python train.py --n_layer=20 --d_model=192 --n_head=3 --n_kv_head=3 --head_dim=64 --d_mlp=768 --vocab_size=2048 --activation="tanh_gelu" --norm="rmsnorm" --norm_place="out" --norm_eps=1e-06 --positions="rope" --rope_base=2140.0 --rope_fraction=1.0 --qk_norm=true --attn_scale=0.125 --bias="qkv" --tie_embeddings=false --parallel_block=false --init="normal" --init_std_qkv=0.0622 --init_std_o=0.00983 --init_std_up=0.0622 --init_std_down=0.00983 --optimizer="adamw" --lr=0.00238 --beta1=0.95 --beta2=0.98 --weight_decay=0.17 --lr_head=0.00697 --warmup_steps=578 --schedule="cos" --final_lr_fraction=0.0 --batch_tokens=32768 --seq_len=256 --doc_mask=true --train_tokens=171300000 --steps=5228 --dataset="wikipedia_en"
Each number is 500 + 25 x the weight over the matrix's rms, rounded and kept within 0 to 999. Layers, rows and columns count from 0. Numbers have three digits each.

# v: layer 15 attention value, 192x192, rms 0.0717, rows 160-191, columns 96-191
# o: layer 15 attention output (transposed), 192x192, rms 0.0608, rows 160-191, columns 96-191
# up: layer 15 MLP up, 768x192, rms 0.0849, rows 0-36, columns 96-191
# down: layer 15 MLP down (transposed), 768x192, rms 0.0718, rows 0-36, columns 96-191
v160:507478519490516515536519493502469521510483518487534476481483530506514480512509487486499459505499518520508510498459499519496531504504504481534515532497519494473506520516490473507505517549511487495480482537539516513485512526529498502465492515475541526486495505478494503524525548488484525505
o160:450515503523488479492495486483522510497486485519485478458513492501479501508532527508480548482487497511500519502462551496472470485479502525519480539481493499485486497456504528487496508489482492494507525492514509454523498471439467485526505475493478472511525484490525489484514490474511448497
v161:501443511526500506510530521525515502485498503508506475512512508527524533465459530488481501472487498506534481502496473524496519504483528517487521520546529494497495527502508486496552535500512513525544499534523492562521503485513504511474515516454521516520494517486504489500479510484528534498
o161:482497515495508484550489508499557504508480511499525520491507527513498500534508473537485488508525491475512527479450502466534490506484507501519455451466478441485538485505497533494469492514488495533477523479496491490477496466492489492510481507525491529483476508507503483534523471544509505514
v162:485535525520468494468502516485510491476501469507471469484483502490527505511467501494503505434487462525515506508515528502500487511476494504482476471451462454498523471486504493496493491502515522506517499526490478497473513546472467526510514477509503516479434488492474466531472525492509493509
o162:535516495506509490524503478534500468527528537494521506491493481501510487520532513490488484541522509494480497505644460520529509518503504494521494507511517485498490528501521508507505491459475497498496512489489516529525485490534531500498498508489508521551523482494535537492526482506474483476
v163:505465493523518488494514468522441520534513492510487491485509532511519493500525482515529476493481484484477472497477464514486493487503521518504519494518477494518499543527518512491475505553515509542540488525509490515446523461503485483555520497505506499498512518505502546466496520483512511473
o163:494510516468468503464546519506485452494484481513506480517492481504500488509500501493497530514488495499482508487589499497504500488508471511491511507493515526477483490494470481496523490462504486509495499500481510491523490497544504500448479481500497497474513521475504492541508509505523479515
v164:526519501464503491512531518506507503517485499523515465487487509489489459487451543525469501461485512534527484502489487505449496500466513449496505526500507493455482514494464508425574490507488487515436524495514528537466499498488511489469521491466472500503500458494508478512499509516497499518
o164:500516525520534488525531512528527492512525477491559482528467490498510511521541515461523537554497501482501522474536512545524461529466499562509499470504489538541502460534561501571471494495512515506517507508496490465551549480504454514505519491517480516519510545528484491499522490520491515529
v165:503490503517468463516542475521495529520518528494488496519485481479533509492507529540499517510517498482463491470507490511486489510500469532485524511474512498534486501555510506501465517519488504521547484463477532507488497443506503498518515516494506491509522472478511542536509504519536471469
o165:512518490459518549515486534421503475495462489467554463539496553516474505529501494536468507463503542510537504520536480505486465486493524502483472532473503513499521500487479477505521469537517484509504494521524498520500489497550492512506518498469493485472486530507497478442494495495499536488
v166:491510499503508486484487506495476504501499459507514475468491512494517533490493478471515462474510472460492496515463469466527504500525491510522466490524492489473529523495476504490556531523498527491527508489501463483482491536492487464522499499513531522505490525502505488498478521477527524496
o166:479483505497465479517531488522504490508510514486491491522484504511506492517487498517506551501495547513482515474541484516481512526482485506496545493521507490509507484535478530499513508462499485470476513492499497510489496494515500508480495484505505491488530486509495505486500459501532455489
v167:445530511529497464484502503521465521512499494503471547520486503518490518480509507472515511555479528507495479488543513558498510481489491511489467468485521471512534516509479515498514503487509507504497505471432508463492487502442515494474530489525474489509521485512491515509491483493533490493
o167:546486478491485545514508517470487496520517531469526434477458488492520521495472518517526520463536494526517494561516443507490499561548493514498512488489484507532497458493515511504516497517555504490488468516512511538485499528535480476541475509460498511499498521515495512509490504461496521511
v168:517496485507500534500477486513523500466488520501526490497529510514466454529543519496534495486510491503470484511543488485511486501503498527488503499480513517530495510492484538444440469466498463471457500525551477511499497493479502473477430477494489483509499492519525468471470483516515519527
o168:444490494514493482490505481473485495521447471521469505510497500483506492474481492502499498512467484514499511465466502509501487481527492529514536492526528499507500489513495479516524522528497511509464497515483514499507504550478497478499518488522490532487488485473484494541476552466472498469
v169:500525520504483515495464481500454531485536463556486527481485518524529460510479508506505514461465466549550480506516475494482500490486477525485524457501486489507522503498481515481518486526540529526511489509491508530445493517501471486540470490509498511505512484511529485507456499477509491499
o169:513515519485486491480548503523541468481500539517534499480489490499513503501535523476497475541528468482460538495510499511517509518503505488515494506507501534536459496502548461511494492456455486510503509506516530512529512499480517519470501534502529509532489519461492533538533511534462481526
v170:504536521484491508502529477504523517482471528501555516510515500484513488471492497461493539525476551556497517468492512483443482525478508489504487552494490477492483491516484510483510493509515519474466481469490507501534479511521513533486537497474475484495536519462506472516509496499500485510
o170:513500499494540525484446496484503513496548461488515479476495502499484483481517523495484473513551493471530468548468529531516485496491542487531467496467576505503521513499534492516483473520506488507516503525513500476508548491474462484513508486469505509510489494496496549510519509502465522509
v171:492532490537514528514460518526553498484517489518473535512478512523468467502486529477509518454503505576485513496556478532498482485505480490464480543472502500495479469501478499487517502492521490541479510504473518496509510534468470517443487483463463484527483467503491461505498497547506494512
o171:525500512490527496512524495518487497513491509495555483498469486479564538459517503482487458514505458481493505508490498505521508521493539478554488499520459496514492481514569518502515500479483518522512485536509481534515498493468530484559520525527519539553469526490477526507484488486474520484
v172:470486521506461485488487492517439504541514451503500513483505557509514537484476505536517508465478503492490497524507485487493515490495471486512506447486474479485519498492534491528509498498511531527503500514497502490473499517498486505526496524508528521483474504517506515489471514492513513491
o172:517502508482490499496534498531497477506524528490517503504483469502499509519511487512488514531503513522477507501600455504525494521494497506484512499493497486525464518504499498508490475488494488500527512476481498509487479498526501511477509522516503493522520505527509494515507472504501476510
v173:473493508506497477500542476503453483512508519512518492511495483484511519511504523470519483547510503460463497546508496509507529544493550466514510494530531506491508519517492533505475469477496507433517510467520512482482518474494497502530499495536517503497489505517488504479486496475497541494
o173:500475484457503513488504491507506515520513463515468523479528499493469505515496510545482526500482518510531486495487518492479488460517462507504508481475486480512496518477460499515515517515537491491476483491481504498496500515539482491482503506485479450464506466521530496514507508502489492489
v174:528494514496503539497475503477574476462469453511512515503514480526505538518472465528520534474502465499498529478515505485512442491480500498473522496485519528484495466494506492480478498469495472513482500538539494466520499520526518491500468497485479495500496525514490489483514484495467504523
o174:508480523527502463543478501508488531502493507523507536510501513474518468471506484478493472518476485497504503479458505498486527508499529479521484493523518500494487506522517487525481502528487504507501521505482519480483508518437512519517496489527524528504510477485530498486505515548478547506
v175:480480474481477506496461516495503505504489528529539509534512501517523487495511529486493507487510564517524439521493498526483477464479511470501472504455486497498521476493534499463500500521492490504466512524491511500525499518476485486492472512497497504475473490508478479503454450504520513513
o175:526512533522495488496512500516503472520508531492528470460469493502479526493512480500486504541512486465489503526590466530513504541521509524470495470518529493520503502486482509529505487467478510495511501490489501496515515514533513493543514506495490497540475500514469517526529527496471502492
v176:497491467511493497452502500497525471483481515510494488481534488489476485488491507484487494486548526513478552497508490514510483538490482478489497518497505502516479515462512502501438498465507440476473529495500496451488536514514493503516453490489465476500505487487486460465522484550508518513
o176:518508493479534493526474506502476517498489451511484540529495512505513465495521513508508508514469483486504452487437498492509523461518537524520521478505519502490523499532465508503521507527479522509501485516496495515514492539450529471481543513496509520531473499508485509514492530466467504472
v177:464541517489529533514481467494570473481499483489502489490473493495437476536492521483513508523508507512532456523529536522549494488515489515481505542497531502502460488515525484545465502498494498453520495457496518430478478521431496518495489490481497498500490521511483447465475502510479508508
o177:511495481532511499447521521511443484539500509493494490455516476491573513451501468498486482493539470469477485524515521482416484480506491493499490518490484535481511489486534488505530509536505477537500502559501520577498545494559510510515494529515481527529489454538496537482504522504482481524
v178:489513475490480514548436495503472513461518495503485511502493507500530469472463493504518487454520496475495499526479500497516531497494498494537501512432505475507499478480495526496464477539507517530489491546489491510475496482478511495509508483503504472507458506527473512494482509531503500487
o178:517517533486493452484525491521491454523479508504496498479481494501494490523508498496513532526482519489477479493651464496498495493520501486471495488537454526495493535490516494500506501460458504484509500470502509512522471504562520474498527520488496529504513474489507510512494487486487465494
v179:511531532499507503522546486484463473498482500511522466501498471493507466503487470517507509517528488477460537499461530482526492512527502512506495528464521535500503515522514497533515506546494473457511477499501525464484505459499517496497512527513518486506506535495483548484524519518485547469
o179:475490486516509477479455510486489536517483464482460534490527514528479494523497492501499509469454526510504494491483488497478480459474480489491503533503494520501480499490470513475510503478483501491491515502549494518503470519512499503478505495494491472469519468512508463485462470481513462505
v180:495504503491493487500500502496497503479494498485485510504494491503488502536530526537533528539503515498513470443524498544466522509516486490478480483498462519539517486460494513501510489486492506491500477529496513524533489471499485479479531498527459541523463451482502482522511480492498507504
o180:506485467524485526514512505453520491506494558462521506506503543482522517492473514477508475464499507524522499546435511505496490495488498501533532525489513509485516486505518484517493502504532512516506481506496476479493530527491496517528480503487513459516473543499461511493520499447501524498
v181:475489520482500506502504512498442501497498504519508498482478493502532457521486521515484489490496442487554472489521503429491485488520485513489544496504531486487513515472471518498525483470466506522515498547514502507459480511505492467510524475492509489475482455493504477486471499508497504509
o181:506502503530488481514508508481530504497471500472513513504511498501502480486494493495501503494484492527473516476407491532488493500477503510529482489494461506519506496501525508515497528527502492481489498489533472543509492499510521512483476526542511510511497486532481508507493486493477491501
v182:522491489497497527457467502524561477504486509496486542520525468493487497469498466515482491515528503503551513506483500440475460494458475467529471509540491536503527491520520459499469527466493475499487501512537490513524511549507516530534485500524484522479494531477505509473523494492486457497
o182:476495505498514477510507500501483549479524481512490503517508512474482493519509510477489507483497483503464501470489508533517538489513506520473539456489554486466465551490449521505489500528497497497504515484468513486483501461512527494477512485498556489484519487525520464515476485540510524507
v183:462502512523506500538485476486519497493502462470468510481499543516506526512469472490571533502530529506531506503481494522481507539510511495527508505488457478518523485489498489495517522530477515530581465473494486557497503480489503500525531492506518519491472488515508492485466519471494490497
o183:513499500494494499488510500513492459498532536512512490486498473493508492513508492500489492515522514500492507499677481510512513493497501479485493493506497491492494525483508496503493489473504502497498515497489517497504483484562493502504494490488483512511516507492501509509499487514508484508
v184:519533491481504494483528529461575515498492486486495502487492497473470507520483468506464493521489481510473526500490512485491501525489503509451524552548492517501466520476498459480487520526500487508455483497494494524511506512507512529481497523472516494493507514486526522491532533519456496510
o184:484506514519501505481472463507491528482500468503492517519525550508505499488514518503516523488513487497535508483379558504504493465477520490525479505500528485489499497528510515504498485510492500499518509516505515476487514485440469513499494505510496482506504498503525490505481507488524514512
v185:499475512497483537484462485449510480492482491505506520481507460466509491530492477481511482507504454515491466484558541509473493504508520520524564574472519512475500532509490507505501506502474486479481525482517486488499509514489526510477457503483493516456525499495452501471468512530513475493
o185:493501479497503485515531528527495523517468491497469475515488520487494469479507515500488536487494497505528512511397534526509481493539492542487464462543547456527494462523482513539517536521508473530472490530535492527519544514444497510509498475523499482489497482498556478537477536486488497531
v186:487501465534495500481499498472609480470495484502471504507528514502464513469500504471509538515526558514542496522495505532468471497517455483512493508481518500538523474526495483495477483464527495524529489502501487490532496515482487523527450476521457484451518536495516462492500506521493477493
o186:507506530461527490516505527558460496520491498534529511485476464478530522493489504509493466507518463468467516515550478514515562483523564496509514477502466499451483564510487509490516525496488491494492511536453525505490522490536506482519514489459522531528495480477480541529497498511503515493
v187:513515453520484503513501516541533516495506539494523505508470524477507495444515547457497495528516530487462499473483487515495501547510512490509471481514530460505499479504506514512512517484493490459510514522526496502520502500465497515497516504484483501510495502501471516490477463498510528490
o187:483471503474532496516497487507495495509497488499502482511492482504477525535457471523483503496474518490487498542582479486512513496506472495492506503480464495460525524484497512494504501480519525508479486478487464511495477483573490463534509481501503503483508492502484490486521488536520483472
v188:473520509525522456539459487523472488534483505517512526523478499454542513509495507514471464470467516538543481481488516510487532534483500498505507510443487468488505491517478518519513501513520549501552501514496516504474473499447496483480507503500479486520488464518505512486466503459516495477
o188:506518512503484504524533501469521508505536557483536472512477497521487501501488527493509513504532482498462496535575483503509484526521495512489502480518479510554478527501526511512510508485479480479484499479520456524521505450543479509537484478500501505481532497515483515486524479491505443551
v189:506497477464499545507500494505520501487511520512500473504492546517467480434494474514515492484505482492448534482502465527488488505487500448529488495487503485444485490507487490528444502478540512475503501546491524474512496519536493534467502492486482496505488507472462484496522521511520495503
o189:484506489500504488529488484509482504494477475512499518495486490488512504501515540498478490487468495521523491520416516484524528511484496509515503526489498526499508489499503501485500469505472503530484492486492492512496484511452531458521519520489517516489488490515521534466516452474459498484
v190:529494501489508554513460512515513504434486494514496521486500531496446449529521514496512478510497513517471457489495501496527456470514494550515547529486493513509482493489512465512497499529484438505460498540559528495490504476450486488548458465457484519505476505514507505469479499500476477502
o190:474489499518520459448543495535489484518479469540478474496496489487530502495523457465526487532488469480493522504579535491475517473516502497460504517538503514453485495501522472505509525459480513539495521494488512493516512491525499493460511494530495534511519489477488472493484556559480486493
v191:500438498489511507501491491504495507509513507522501487504521515521523502465476500492495480465514499520490540492514494531509527503505428466482447440511486489520529515486491531514484507490514523477477505532483476512498517516577497502480483512507487479520485485496497493489556488507514468479
o191:513524496480486502518474510494500501452483513503493531518478475496510486504500493504481492488478499533518482515478464454507492516521519508511514497473501485490511483523478492442487469512481526514503504486508503491500446525456526473500521510502527531486482522496494483511486483443497512496
up0:556480525504520525463532494517501509476502523545519528479492538523480503521540531542510473516536517501535470522521531506501528490501517498446502523534499505492506482460526532511479513470514487511464513511483500470502494435472529475494514490467475490536489573513545492457496463506494512476
down0:498540540519472477500482432535500488533503496523529527512459476490531484519523470464486473502536498505460446462511501522491494546526498506509522473465506509530506498511488479468502467538527490475541486512499488490477495499527521455500448525505505524468504504499519530481512496494480490494
up1:524477458493544482538513464489492491500488501502527531529496506470489453458470506490485486501532488493540510503515491474483490489487462503464493525508516530465496492502468518520497536519528485479476480536567492440526464478468488477484540496536529478469493433551514502478524518502485530482
down1:510487463487543526504522467487475525570527419491504468432524460476514495533478503443495487524439498503518479525470523469520460479484468510542495516492494488465533489514520512484498498481462543464545536511543519496490473515514509532465485552531500539517470529480483493466444545479535467531
up2:557501492544502527532535461554486547499503489523504479491501483494529495448459466512515513531508542511484499482485475457500510550502473524498521528482511444497524501440521525523466498490495524524461485490496486487510487458521479502499521521526487482527499543487499459502444504495534505459
down2:472475503490495533491505518437516527500510535536490438488460501470464473467460490538506497512533483514515493517549529492462524442495506516533540508489562521491498472503516461506512448475479485517493525462481533532471553523522523491503536494490453499465468535491484520452533516491473488538
up3:525462476492533530524478499514516503483484501485509544483502522506493459494563523499507485521500523481509511515493525519502482484462483453460523456477521522492463502528519490460539541539515510552474501454533439536525483481522522512485474511521514478436479500531517485497509523491478515514
down3:483544473553501549492498480477516483473518488468563451446497501487485489501499485468470493535506490488524546512534499535550485539502461525499528505554484484482543493475515475471481534508510494514512472488497496549498492497505535504501496475493487537534480534481521468496575523476496485522
up4:541494491491521532508505539480521482470520498486518477493493510524489490469480511534486462503527552529524464485467486475490498487500468490459533494466458460487464458476499486538525495510555478496500472521575472503537504514494481490451527535461536493500470518540513492520543476527486487531
down4:498522559520468494497574497509471480510507508495467499521503454496509503488516500532479549529555493518529498499496482518491482504533490455486507455533542464491504476527483501490524532532473502509535497486523570489503522523493521498505473522479543470483447460472494508468497517491533476530
up5:500551496483511503484492514507503549497518510516514472478469492496502535557527523502484475536537487525491512511534493467442520520495549507494470537508501566486466514501455487496522520537529509454471511487517474534497462499478462521494513525482462498516508485504500511508538523478511529486
down5:521516506461494516470506462473476489502520544479523516504536493515495475545516482480476500535531503473498515534530484519525519507492539482464481501478509533491529502491547524479543483469462516538508545519489481505515510454496498505522453514506510483523487509503516501484500506556518514479
up6:505467467469500525536527500529482511483569529459500487480520460503492478496489551546531464517481535475505524534538496511466503523483458458509518539497502495492517484447458482479497505471524516479504504550522516487484503513511483506573503541487516477483509496509482490492502490496452498478
down6:488540512473496483508489527494526516519494527511497457467501552529464551501506500516482486563527501532506491496441521518506496518535486489506514503460506481493524503523500476509530489484488467467506510511434489487484481525475486502496500503471472524507557500522494485514444484483511444507
up7:442474509501504554513526510508505523437514490514474492519522479501574533499538524494516471524519500466518520563466469478521496508491494492475486486486511469479528510505479515534524494492526523545486520492529494500515468498518482481500550509441474482510510515479454511518521515541477543491
down7:442539494488442539514490515499485513504516482465492501441504516487484518499487496484498526489472479529502500539518486519505503487472496498506518506489514479489466510507493504540474504485517509478488501513475504472509501508530497470499490524509452487486531519483450486500484527488508505520
up8:467478452503528493532516465506519485506489505465497542503522511516466502528487458481450482439498519516493470514520527512482487442496490501506493462487499500491509527517472551462565468507535502450523491488539474519502483520476473490460560476491502473486500442543505534526489539504489523475
down8:552473437485488506525434488517494451563431486497532506499529503490503494476502554452488498527486529533527529475501543488515442473543500523547479522488521522559561471464500566456521490479450471486524532482525505482485502497576493492473467471487475558508506489519510514490521498498526491488
up9:530483482504508516524494487520509500487512496453496515494546435514508493490555489479493535488586468500503530538514514511487504498507475516487504528518515475510514503489491492484484488541489507526529506529478485486508455470500481493487520492494490517509506494541479509523498448491526503481
down9:470548487486498513476500517529467503519508494521528508532533493489510510515527497501540503518457536487478473522500486558512530529462470542554503551515512484493505507521500521515529508449476499509490488503501493504488514502558489506466517491501478485466495536563514490517517507523495533485
up10:537517516471502533525438448497492524489550487533510445490498498531508510508548478512518508458520481485468524504475476500533520485456501528488507504502520492483511532480530537517518498471475467489459502501473488495527512535523470497486477510507522475507520478488494486505541498559503520511
down10:497517512532443520493521501545484484521511490508491482494547464523433505508493502458486462483521457512485457480520504495528493474516488544501506491502489492461516508527524478504469466550502491489481478535492467571475495480506500518560455497491545494502531541507485488506517513503504501465
up11:496470496533520490467489466533483514487538492538472519493467522472530493518501527519491544484564511500509477508494524497513484515529498479504484460490511492511510518412471534475481453508535547500464522501521548458503502489502513521520505511490493470514490472562495490441475502485494500527
down11:494504489501471494473512494500506485486478498521495480449463494490478504522483475496512522552497503497530487475524514475510528468514509550483485499512514501503493530489541550572525520482495525484487504472479463516450511502531526500523492501546507499484504514507517486496545514524467465506
up12:516475538499507506529479487543479506488525501511543504518493481505544540488472515489518499498507501474490478506477519463548503513472530464508512441509476508487492530517449475497503542461513522508534501544488522505480494483462482493515515518479488505527478506522524499502437491472500508462
down12:485514522514486505508525543490488479479462517513518508519504506537481517472498472529529496504518479518495518504514504486513510500487501519496527545532482500506519501469563526484448477504494504491517555494474482509506487532531506490524473483492504527500505483485513481511478535521452499510
up13:509486476502502551532524486525464498476549501488533558464515466508524496458512503514484480464504471487462510524499525514531490499508442479506525501495549476504488483474534516524521512510480506549481497556545491542518500537480514504504548506490485498454487509509549527515509469486495491519
down13:487516528480474499517535509489545482472516492535502460461497492510509534489496493531500476524542524477484468492476472555541515464497485494467542511507460487506503467452488528490519528488498515514519519512567517488530487498499505464474488568468509538476524493501505463480440501549506499513
up14:501465503440495503499521514500552484457520477491487482515459522529490514437450473512533501514517485531475528525501493462499494468455550470467483513485499526520483491477493501509466507509540468508500503505561507451524475469498483530498506500526530440455514516523484519559561487504491505462
down14:531511459524491482480460468482494502488499536480519495472522513492451483509492513510465538526510490506548519467438504519514481512497468465499506491510536496533477502541492456503503508505492501515517511464493529485513519459445447498528458525453490463525519498479523513481494490453473517476
up15:479495520492494508540526478519500519520509458497525499492521526514508537495501516505505489513521506499501494500483497492529461518461496485499501498481518541480537457463448488502469517466503508530500497490524487471503480468533487517479502524463482475504470491515506489479497503513455514491
down15:492493547468533513517488527464514510462507504457505514545511488500464516507472483497535486514489494541489535494487540519521491481477462500530489522531511511480473502539520510488527517528519506524472499518537490514494504511489492477505455511493474494476490502503510508489476501503517502531
up16:483475483526491526484477498493506489553503468457498539473457490492538505476482487517429486450501500526508482500505527503476438501478541516487515494484511508482449524493444513519532549530523500519520521494494530498472508509495477492498487527481468484470535538484522513525502526516445497469
down16:494527478522521492497534484497467515474521479500505476487524480465454474530483517492526501508459493532463517528500492538536498471511495490459520507493542498527522489488497489499483472484514517472496434523465473493498481478541535502485525514507510504480441458483528511486508462495505530519
up17:532498498540519515509537488521511548517514472503513484485538494500492505501478471535456462486506519532506508455499520480512515556496453474465485469521440514473494491474489519440553543488524500495486484541527506491513498486482481505518514522528484504517498500519514483475512491537489522488
down17:504529536432486499541491533506490485538525495509543538542528482475534448497544511493508532478534478512521500530506507488470517502523479480494487488527556458549516511515493504496486453461514481500462510512500488515526554528497528483502500478444457582477538496493511506531514541480519522517
up18:485489494518516502516513520509517512503511423475531453509493499501472502531487492510540527494558520511516536514469508428517528510478527493523532509491500518472478460517521525516516503443510468485475514501496480507484509471495482563556481511469462466498505483533470472491484512499465494508
down18:537502554536504508503487508530520521484521553464454492476511479528481473499486553475494494492496506496514499466494565483517500496509522494542485519510527504521440541481491498489489504481493516492528491431449547522524510517523467493481490523503527475503538475511478460486516486442507481539
up19:497517480500500522502485469543469575487488519501474491534484495526517507531503505517485464493493442555463491518462518477504485476484479506523521505484512474494536538510442499528507488460545478526503532515515436498516492450488499524519518524511536518453476512487512484479479498505508460485
down19:500530518472478496478509511465519513514515499514528552480511501509486492486474485510509504521505516502552525467481524524478507520503450540498518508489503533509494537516473503469539512494491489517478499515504545493466512538522511520478493483454536504474532522517524504512502470508452487531
up20:491541548503474524549533451477483551515508495519479498488510478484543490461532505524472463504505526534509517520520497463498529551489497544517512505501514535477500515472487532509466532479514520499484561507507502453494509498512479512509497500488507503509525520503489496498480483529503519500
down20:488585519506472505487502457449513527526523480527491481480495481517514558506534490506543488500523520488496529515505503504509512473463536493503486502509473518503512518510453517528480486474505493489490533468532503515511443476514497502458537464457471517490522527515469557486449530497515487458
up21:519479529472494572567540465542498485516509508489518469494495533538523541537494450495473511504508485527496525521459522512527489528490501463519509532481525488492521480467523475548496468503503492546490484446534535495491480558495482504496528528462489498518519492521499494527499518514525505462
down21:514524501495524456427533520458514472477535498515502494468505507511468462554466500528534474531542521518508490442502532467544504520474509490511510464485453490523504484510498536533514511506534542479485494495526495514501508486426512531524553502503539525497524483529461491500488495523502503515
up22:551488486540493511487482483501487482492499474529488523483527475490506494458567546497497467521514509492484470550477474493518499527505519508477454526503490501475526494518519523469487517511545456519496515491491479453534490516523496509522531516471547508450446477511487534509508458501517524491
down22:473508537486527459499521545425491502480512488458523462510488512498488507521490507502475491505490497576518515455503486482508449520496484474507470455469526480517468522515492464492488503517493510526474485515506552505511486492475450540517503504496550524487489495483447489503487495498474520513
up23:536493522499509503511510494530474527522539516528538525512561514497524482494526506482502527502497505524471506509494525448437512478456477486516461539534505509480469525545468547513452522492520530498500498541482489487490482519521478490502520477498474497498456458521513505531509518452545495495
down23:504551508496533478489490543478508499453459468507486472510504491520470478508460471510483495488522552462507506500549501510532498516529499540505504495510478485509527522467529492464493500462500522466507483484493516462485496542530484447499499488507525532532545469489506495473500513497490510495
up24:486545478512516513492499489515552501531486456485478511509494493498528496483460479519484519483516488512519508501494500466530510468476524502517564507541533517498500491509502496495416435463500489490510516491514519466523479456536500490450493521532504479527541518477523499517483461518519505520
down24:514524524502493505472508505439478451473501523481491508492497529499493480502514511487450485496508514519509481470479523522495501491513512511506496510516490485524504559511452528478565532516501503476479499478485477525515488508472519532517490525473519512484499501494494503503496482516426461535
up25:513485479468529481474509461509476488500506471482452520485466500485491482496488467521496491491532498505530507550545530498478473496521527500528545462532452536519500469441454532475520518480511486478535540510526446508479502471483528479522471513535492500470510457556480538487542462499515506487
down25:497530487526494521516479536507525461507472524490489494531484505501519504516508480503510526525507499536487499473471483463528465535508477550477536494467561502476482508529498506466513468505494476479495503496513501500482516534494486487477522503498489526510492500464541501498523489508501514519
up26:481457516517472534553495529510504478468530513514474546486511475519544545533486453528502475514550457507503528510488534480493477475497481489475486522502507475448499487500479502514477487494533539493506489501510468541544493505465488512490523525508468509452493504476541495509535523465493488430
down26:487510513488441508493516506534508501511525523514528488428502474509460548502482487518483492526547519509498509474485495542479502534498501486503509514477486539478454481527543516527493536474478543477459505509495539451490505508525487465522494437467497503473525530549510507448509544515491465472
up27:509498498512543511518510516535481504474540502510484511468525495482508524458539511545493493498499484475512493525505459512486520464512497497526507560511481506472475505472468508463498481481537491514553492516488529494535461551561498541459537511468503504492496465490486509505533500499440503553
down27:516531510564506487528514527500521473449488516530486486460527505482513499505557492505509537478549516503495532491471477517512527508496474532489545498513483522515528499481523473489492542533524487493473501506536504486500511513503474545499497472529503511501522495512484475496498514468492504549
up28:501473468475504487505491454496532502508502448509506503475499479481484477473465484511474477524509537542514481530499471527495477518484528483461480485491491469487532527481489513488504550455506524505437538506491479483530496516482474514506493508531505476484466436509498487491508511507453529509
down28:514465526493473470533494494550458501549483525509519514475559479478474505483540487504472455504494466493471443533493518505498507482493472512538532485510535485536538419488530511491478501499480471507521457508523500448512474541502510527482491471512473529489476491505523537423452521456520490425
up29:505502503514509549486502500513510530475484484483524509458538522473492510525497487542500472511478501509493500524501454492536505513462512530507497496473451514525502562498513503466494433497513513477482504511465533500509467506458472526516510500497465450476476538469527501503499524501491546527
down29:506487468478496501528523451502544502486504465541517504532500529493513495504500458461477486507516539506480538471499514488441544483514455500519547509479539475488525530509523498564463487492509480510476490523459554510481503461521452481471479503480480520512485496497518467535537521525489507487
up30:545544533508513512452532459501490534483522502470508486516498489502497490527541470518493498462531490505468455550463494521510497509490505529498505503578496516491452487453489508489510498514515456503552490494506473536519484550479479475501471511521479507487518519502501446535468510498488487464
down30:463522527494548477466525491475566537529503536498474513477505453478532511488497510490536549498509520474505492470482544508497444515535508455502513510499469517490511429535472490560527496507492479512533563493494481489494516517471474548505532486482451535512523507498508508516522465527530473512
up31:488511485511519523516452484538475504514526510503481513483494483498510485494528486485467531504490489465540516541450513458529525465530528532460527476490495540502495531463496469523502480502491488517508493516485504519534497464539474530509496523519490543498508517490456508478465482475538506480
down31:532502537516458476529538489512504468511520515489461484490460499468444499525494464511508483535482521505500542454521494496451473526484474473501519513515514499491484504480487522522527476517507498474472491460493474476488491501539513472487505451472504508509480472501483520530535501530513512487
up32:565498512495528514497518519498547502500498482476474471486534513511544488511485532539442520524483503530491516515475506528532523534505487548495514518506489488536481511475467510487448493521503490508517485527502482504523483484520490512483512484502529515491461483525565484457503452548503503524
down32:510520482441501491515510465516532473529470451523507508497493536444510513502539526486501527509528514469502475504540513539495471496484558512489494484440503500497476541436487480462569486516478495514473509496493541462450494523529490507499503487466472514495514505480493510558508525510480505503
up33:490486474444474534516536487530494512502501489477454500470520505504522501488539525481507490503504489497523510498498490509514471531538525499499509451497533513501509486497500529493522517486524500498490497485514508498497509527512468556458484506471496490485468488481516512526512483537533422485
down33:468538494518526505498498496446527512489508499511531485521495507458469487485483466493536478530484548481480510510479499512515528519509490524497498508492462492463511500512474462492490492513509478492495507484444511463496469496504515482484482534469495517522487509529494512480508532494495548497
up34:502499489497528516500477515507543519493500531480517510460481529469508518495486456480472518481511525477490515522508494451493568577461508511459462464516449491551516532454509520512522503479565469506513532516577502517495477509461492516492517493500492456494443479511512564545508502543461517472
down34:485481518464495526509524476478450489486489491492487509500510481490506500455492492472481507514511477480534516477497533486500551489533483518484524483471534488479495467532540524568479452520525523464537488465504471514486470483492546463504500515489535507494505470432499508485468501526510552534
up35:497480506559525503491507492512476520500494491542484496494494418485463533483498501540501543509494464498521482506496452475573491526488525494502521463481468476516505497525487495494500518523526449514538511520484489491494485502527503502488522503425547506486468515504527498556522484524498547520
down35:502495467532520516453471479530523499508478441514502474490524440485472511527489496595493509485493513527535453502445472485508500503559544493471521504498492546523493548535526541517494484470510461520467479474466497521509482507530486505523513500429506518465449507517507505483520548505480492503
up36:468525508467486551508469467556507497491505505474451473466516525514497481508525464500504488506484497498483514495531522500522521470468535487471512516521482496495495490487492499502483484513467505491483486489511535475495457520525450496520488539469497444544487536575534479514539509507516539512
down36:497499504522483460558490461501491465534485513494522483477503469548516506501518541503501456520449534494511502500501483516489446528518522506521534497494486498540514576484518473504486512492469542513472486532498507492497549450483508502471513481477526490460474513559520527503499465490522453535